Weights of a small GPT-style language model, trained from scratch on English Wikipedia.
Size: MLP 256 SwiGLU, vocabulary 8138.
Training: a variant of Muon for these matrices, 101M tokens, 12330 steps.
Each number is 500 + 40 x the weight over its row's rms, rounded and kept within 0 to 999. Layers, rows and columns count from 0. Numbers have three digits each. The size before them is the row's rms in percent of the matrix's.

# v: layer 4 attention value, 96x96, rms 0.12, rows 2-31, columns 0-95
# o: layer 4 attention output (transposed), 96x96, rms 0.152, rows 2-31, columns 0-95
# q: layer 4 attention query, 96x96, rms 0.143, rows 32-33, columns 0-95
# k: layer 4 attention key, 96x96, rms 0.152, rows 32-33, columns 0-95
v2 102:469512511514474489522485467539579464518544478457566475552443491397493525474491528518498480512503524529448470441485514508509481500479448526463513453417550427530579541500532430476472526564497515554502523543447464514452533480445401500512498496491472499517500461428565445480459435434449525448
o2 101:512491493558479466555518554553502562550519519470479546460536560539525459532518585471553482508566486444572500554473518488502512541502497491522511446552502566517494416471508515557437496488466548513456456467468596509515425486500447501545445481511553597512484458486485572500541535523555487518
v3 103:552547430502554499549498468459512508413460443463477452526459471546536529528526523546498482554487516574526435520552561440492497511458526534528550509480470439532506423485492479467506519457485455403495523481541512510504552493548530508426516462505528523439552524578555457553552524500522486576
o3 111:473453501549469486533571489492456517498537435557492510517493463509504534464497528496461531535462480463493573490500452508485453461505480569517518530495526487452533521497491390515565433511478619490418475493516455472541474467489534433554535509533388460472512492503470470510434517528457512405
v4 103:460475503440505471573497548499541547466521500464619471504566547491430473528498539506511429494521518529532435477453535496511506498502464462491504485465466488495479503593515561580492477486511554520449517498458491486567476577526542533546468485534584560519591504594483556506473473493482513498
o4 105:457444497491488444467470439517515533527472503462545516462466519508547460472568476521455551509511522477452474564553471512509473553503517549557506523500488518478476532435501594428460535466497494511546472519512504447455467470468438422391536499520470510451519492423456440462506534581437561472
v5 110:440503504495541522550456504522494418444477511464533524500477505521488533439528491532571356542437527540478547493484495520475460527437504479514515471440480493472487551552457520456512509605509463529518496466513469579440462458517481511581461521493433494506485450580499548525529495466532505554
o5 109:510459480486405468492518484497508547546503479619514558523505465477481569513600519491546515543516454416469468526462505509495532510561502575517502479486518526553492462536471495403549485473523486498488564560528542424478522506528530494466509462562496532570514504499578445510446519560468527520
v6 098:458496476435490417495526487416468510524573434484512484457466563526502521470478471521457478502521528451467472526538521497510465530501561496510496438445483486478453478483488562432484439446520443545457541542476518604514433494540546559457496518560515606461468484470555544522514507538505550464
o6 094:484498535550490521535420538582463474576573490555529455483499460505527507478461484574594538442449451550443471453523483488492575512460527594591522513528480530503498462526500498447542506503533501557515452492439532527508490473536460514498524513515431452577482570505504473511452505516477516481
v7 106:502425526459446468470464513465483573466494480480526431498466497479492554506471502372546431538559529556549464526505537477503501534487509495456457488490501530471514441511440488479506561526504463470535469484476537495460586425526465471574410506501420529565525462470536476560471512546493518479
o7 119:497483443507549568499466461581432512513519560461508563505479535449396485501499517480512605501523510509519516593525490508549474486513398487515504520557536499487474495519555495561498453427510576536537478509464490447483446556484464531479494449533534512521471567491479506474434518490528453564
v8 100:481494591492474549572541529458453471546535560540490504492488530498531453503462478521508482531516502453550554515441463477465577528514545485445497448470508531508450418499491503518485522430465483557402472400491496514445479472533462496547559499446513539464511605473518528472573504512454477502
o8 105:472547475515560530394459553458559490513513507465470553519479486547469474548505503522484550541494556504453471441545552510492517510444470535459544512484446540504524487497535455449515517484514501476593527509450483514492490467459497557526470380572405504461514519516589452513473556502473559485
v9 099:453443474472484503468412518492500471437515475426536534499532510510524520477554474485438442454526521516498504556513586527511468468541529483516530485509486484533460526486511530438511447528532513544499528547483450452515456541540403384487470529441409545477538570511510493520567503524571488447
o9 088:520494434562458514492474465483478434461423476506489447507476477520466451555501521544488494501482468438455466519422435478539470444517545494466429548487452555426483436516536562484484463517595545527432498510537547541490553538472526478484534514549568498503430545521509492498513491520404464491
v10 095:498484483488499534492495427488446484559460486491483478482492505452470454443499483392557502478506591464440580516451502562448497506454532548521466493527527502448394580523524543496437479451540485502444501497532470545451448485518503477457473542466469483427484464450517404493489461498492493548
o10 094:464499604484459495514377562532501453460514500535460557444547508447447505505500528559487516507491467478568413487482523487448509511476510451468472463457526427516524491504499560471533548433490497558460487556488537427467561512483516550514517534513479502485511499478580539519461446428480485444
v11 101:441508525454466513528478558526499520535538523469543563520465503493475508515544411516496530501478516402482545543514544496480508555409530470519589560457515507468542474489555463536502531473443487528492555514529451440595490513410570517539483462521522481492563491460598514491531509548471488494
o11 108:552493506536479471440474499496552490425476515531461508562465386503587481486490507525463518526538508505546399521494502434456459485521558566528497477515414543580467503519462488503465487511464490460516551428485515528495507481426453529535466476421453497460459504581511509518459510522531500433
v12 096:501450486516533562513531488506528474475459508491563563500502556484463475495472628466529511515543507502515440477572455498494502515476491492559462518506523427474492495516625507538416527522499451517491512534520480512487503482525458562504413521483460430491450510586556558524544451415513476493
o12 099:478453556520409518544517462528539477539541546428472494433526473513490509572519417545468451520503493493526549509509453466469521505553521515442519470524573521525558487480396498443518510507476461512487499436490574453454532474520515516498585557538510584509546461478510491520496527577506537438
v13 105:513442420476491420520460488449435469534489488569530512511439557488474534531495469414483495443565499514587440544515482521483483562548521468528548453576509470495462433552515509496480485463458467471501498438454477504493483475574533494460523445474537492468436484491513460423512454462533506571
o13 106:424576532503501524515444512549486474512507512394489530442438494450420490393466475596504510532503516525496526479483440537485507471468456487506492527504546467468515564494485455419497501448514476481488539537551477534541471551463427603534488528513432460474520517485521512500470544530510462455
v14 110:535507533490536465529531566454539489543481516548549555477472582487554493511502528427536499471455486478469424528485580522416469462481507528487529558561484506452457495555457430484501488492542480526546562540496471528488524452459504507479405529567480494548506545564600523502530512545464494555
o14 110:478515496479422562532477528484531469426519597547461505486446440527431454516496512531503488451506505485545544478434474527584483506485479577486548479486532457579487545522509538602520532494502491455486496417473473450514483520492502504481464469449523513527479485439428544525440459574533489444
v15 095:559524507449559482454483491504540466512442595457540545507473459507481492495557481491456539553506443526516446536512490480463504437519476480519470471506464519519585541572515461471465428449472570530518411466512516516561423525442537470521469440507487488511478509496404510569444533500434500511
o15 093:531481484560518540450503444505458506494480514510534525464511505539564440483460434430546426543509550498484555507493432559471532583537556477568551511457537511494481497529548542553510504473501530457533566572553457465572515496522508471486490568487522465552570506492550463585564485518532502492
v16 092:470453488513519482484487539579491578474517516539539592538519507555519468529478546472505478498522511531534514451453598459560540462491550463516404535449542465480480497505522486495453523470478513479470586479440481595504526480452490542502500558493496436558537483499511496432547405474514450471
o16 092:495496508560535479549454485481561538544493489460519446477521517390476545550611509544520468562527422481542571498538529502456479508526453537581482518513475520534551546520469506501486514566527528511534466409505521491531510468450447421481511465480469534423488500507539469438468510562520475487
v17 104:391533435546497529464523506482504486507507539512489482454489508484561461465535481500518487545409497452547504478440401494542488451527591482527495469488529568562508493427436508495518519513538518520511481493526588561478494551483503555514473498496507602476512411442534499508531568512544509509
o17 101:597499493458466550473520594507524541502534510496514496513520450523499588470527547444531521487489470507477520515548632511460507544505444555516523520471449449493454482478469518519444567548512459504513542518457487510533535500481518502502496602562497486481583566569499511472473478502431438527
v18 096:469478499516522532531414420488502456471534460533524501504597463527443550461454419486522575494402536517517468477487456520541549509484548566479526417533515500529466491476509485472530459501542547465493472437530423443438484482556495491547527512488489485512557521529458464443447452508543525547
o18 109:464538447443494521562531488484442554538430482472528498463497483404499391546503522550469494503577522523484481548509542484463473502502456497475491503491548467485549520536505507447452525440437459475418488617479530516538438525495499515535550503530460497530445523461592477546489516464480536524
v19 090:566551543501524440582521516491502540602477478441487492509475479551508513567559539594518491545489501495482517528523534531491525419533506564532495542522481588505443512557496452490528460533589431546445483552499477491495506472499434560523481492500501502522486568521520496523474518513579576488
o19 091:457439477516458573490463502454528470451482515594494495469522583487467543516452469469522457441581493481466509435473503494545492467491561541486529511480495545448560506470538431569584549521499530519458445511508514465437456582509548459495503439489463487459455431527455514499478542527491554515
v20 091:533473510491460492423447453539438545522560490484522491561495517554494506524461535525510563548424520461460475469496530461468487481499512522536537552540496507463489543519448578508486629448537453531499484494538576554527491559514564543448562450544426483524522444565499481471475480492467511476
o20 089:546462510500484473495486519504569461546513518500513513450555476429553555452490480490509472488501484587510513517556478478556507463517523565554466478407449504485627496487496509499485478622455552542503438540445459418554501593481543517514494453469498503514519511486448472530466484486493487493
v21 105:508525513467495512549518460506513483475523461524487484481588497506422487474530528476463461494425502520458502462513479555433551476564548556489566534523414478476457512576437446411465538503526539455469474510491533467540421499479538421565578496589470492475535488481507492464504550514448485496
o21 107:506494513490470455548472536443453529500465491494520486458481485541498527505461508422442503491466524469553468520516499498531586435528466582488448527463508473504504488494504564492465447546465475511555486542530531540512489510427522411479443473449465427516452500461469499601431446536515603438
v22 098:461498576487560499530463471507527498423517491480489463513488502536458399480460511565499574520448400481518509509531503479459545479458472561504365562517569491467481511443512488551497477536475479534497446498470501502469459514463463502512505496499496508549450588555477529488490432574528489549
o22 092:471507473454526574468575465533488471588517482515556468525501546487585513572554475495451463515585546498484496558555491539519519464479474430474556458452493510520506430513476539545533534491465473512468457516488446494506529518533503528515544445495531563465446443449598493555514550550472533468
v23 100:527507586503428498518464481515535500431479486578446527470471490494495553449487599484459534504480566523557535554502535521518462544426490468464500525554529494476482539541488495505490494500555507493551524459483561528555446478446474567554471492479573452523532548471563516528569564529577528536
o23 102:430518550413484480479562519515512552547506551493521524444501466529438502531477412550484556434511428494492443552483472515547476460525450464447528513522489553521525485544520465597471546520546465454516471416534444480549442505498529489464597516480473444464545483519507515509473470519501449488
v24 110:499503526575513494453554447548512477516501430531494524571513452499584475450604504467561391498515537479443466484464462479517602437476501447542510557515432534466562468498461524535557513524442488527531482463552492522491494559512460474470496507529471441503463478460524452485483544503516474509
o24 097:511507459522521476512489506413560484474532422591539550497526475509542570504467520503506527514558521500556509478496513597498474511528464494487510545487446480533488553476510433565547436529471462419534529473437530478527478517471501475463501544491612555498507591491495575548522473503498452552
v25 099:552480522476467512564499413530493491543440511535488429552493512523523501558484458441513510442553511452531500498502434493415461542487548534511483440462537523430525445426453473519560493518557534448519434492464503528510469444524518502416465456508512413516537480519571548559466474506515467479
o25 096:471497541488534517498542515533553518489513538531505542435479535511499533504469463584522490563464557537475561461584481471483494523527514474418495471530564462468444461496489516514415476422461553526443464520528421533501503521563546517554404446420507553478498569524493522448507515490522544496
v26 096:566542519520510474460436492478449493525517438478519530466504548502447473518493503501500499536493487540501461528518484461478534511493530537555479467443473426627604476497506518499477440512483468467536588553464506522589433517516483504506540485536521515574472593495543450551511488440440449487
o26 093:460469511574478512575459516496490518580514463497519479522462456547542476540446488451501449400523494558502561560539524474528484546558564465544475497461526533490527498492434432541461499451499559520499503390522561499517461408519458465502451504534523486459497524495557504541520491509488583494
v27 094:450572501592517513474499574495516521482539590568505506479444517528499501507493472538506475523517487451420514481486482482489493563482541532475432448542521522498498525449590540507479504383510519536464540433507496531507501488484425440474495444531452516521408449498550417515492500513522547485
o27 097:519524495557457495499511507566482500492485491517514547495606465523541491566475536556521489399477472530499525530441520494445532488518475527562480468464430484572449459523537516493539579528520498539453515437488514509503499481413472613557568491504470490525518477487541489445542600488475494533
v28 086:574493520477516478488410518478543558550524528435492535485518476422495484462557530516515489491480516535550494509543457564486575465521418536488521463487496507522565535476547524388508527504459509446580498529601494501501571490536483505499515494521583463471518500571502439433534507485508520549
o28 097:440487448493522454513599490588497505496355479524501532502500495424500501476557501491515453434489469503572565499440517502506490460516552506496507534541531505494548469420519494470536451497486468467509519514494523474553503466497502503518504538571506487596539487481492600516478441450537496433
v29 103:521507391499510478482547441522539471408471529569540508461500441520397491576503520572510554465500563519510490441440563587496485505493442538458558488467515456520447515502499471523510485474480496491523561452513557503475416519475494492522536534517536481504511503442448531464493429471538524521
o29 108:492519484478445433561532478495531506542497469471542501473545535539461525502554561459535497517445460442501516447515454494484436447427549455552505486486477480546537484541520568401476572488458466483502431563538476495540432593554508472521538510452444482446523519447530471547509439502525498515
v30 091:585467527489546402549505506494445452572561494548493566474555488529557478496528508564563556508446485432534516537502499507546430485506511485513419511503489454577455551518503542552540496480519492508456474469512457497457570529530476535522469499556481538456597484534499469519552539452494515485
o30 100:447477526470452503449497540452487541492486441487506451480484491474495527467432581456440418493479555521494535497498525470550521579528521540469493518509533530465596539496503503599503519472510461463526520430429522455448588514526517540417584474514476463482508545463517479474486582522470498502
v31 084:545489559590595523481484550445518430530448511540531491505524548497430511503546507528538434490460573416485528492566529524466463504544507506525461459510501529487533541473582477522537535452515455466496515457499514517478554482556539548556494442513498488472479561514435529467569472560456440514
o31 090:472501456488466531528474547528507538576564504507495543540527448519466512473501533553563450466451518527489577560465511471508441434546481590445506485516549529511513525439488509422495507445520522498518570511545447440444532490489469532504548444412427522509505460513539494529553447514506534577
q32 075:505526479584449474502512507603540508481469525438492487531479577559493481506523598477501578510489423486553554502582502521449557514530546539513513479518513473474481491441526554445526514595496535482520478500518498431477527530526470462543502551418508462507492495478493464522460528552598509514
k32 073:463470437481527526523517516453467550543516533519480460420510434519467451506539392520522501533479551550503511527536538513547489539417539521490520523427519499504516509510490467468452476474504503485536550531458541496507520503468519432496436490471382511564554444461513533519494479444402583467
q33 072:500529513551395534482487518538457488504515460545420475523455513487480555502550469494466529552465521453539565603546444574547564485589463487453522529479481532471463533517512477458575489520507510510481439515542482519500480500553521409525503536494531483529568502451507479524441563544473454510
k33 065:500500400494563453480490509574500490498524513498471509504538469503479583505543459455589523457476550508513571446516560567534495611434530535555547531521549515498505475474461511528484486499496530463530562491434539451524528562490553438543478535501449447538487526515417520476502493473493511557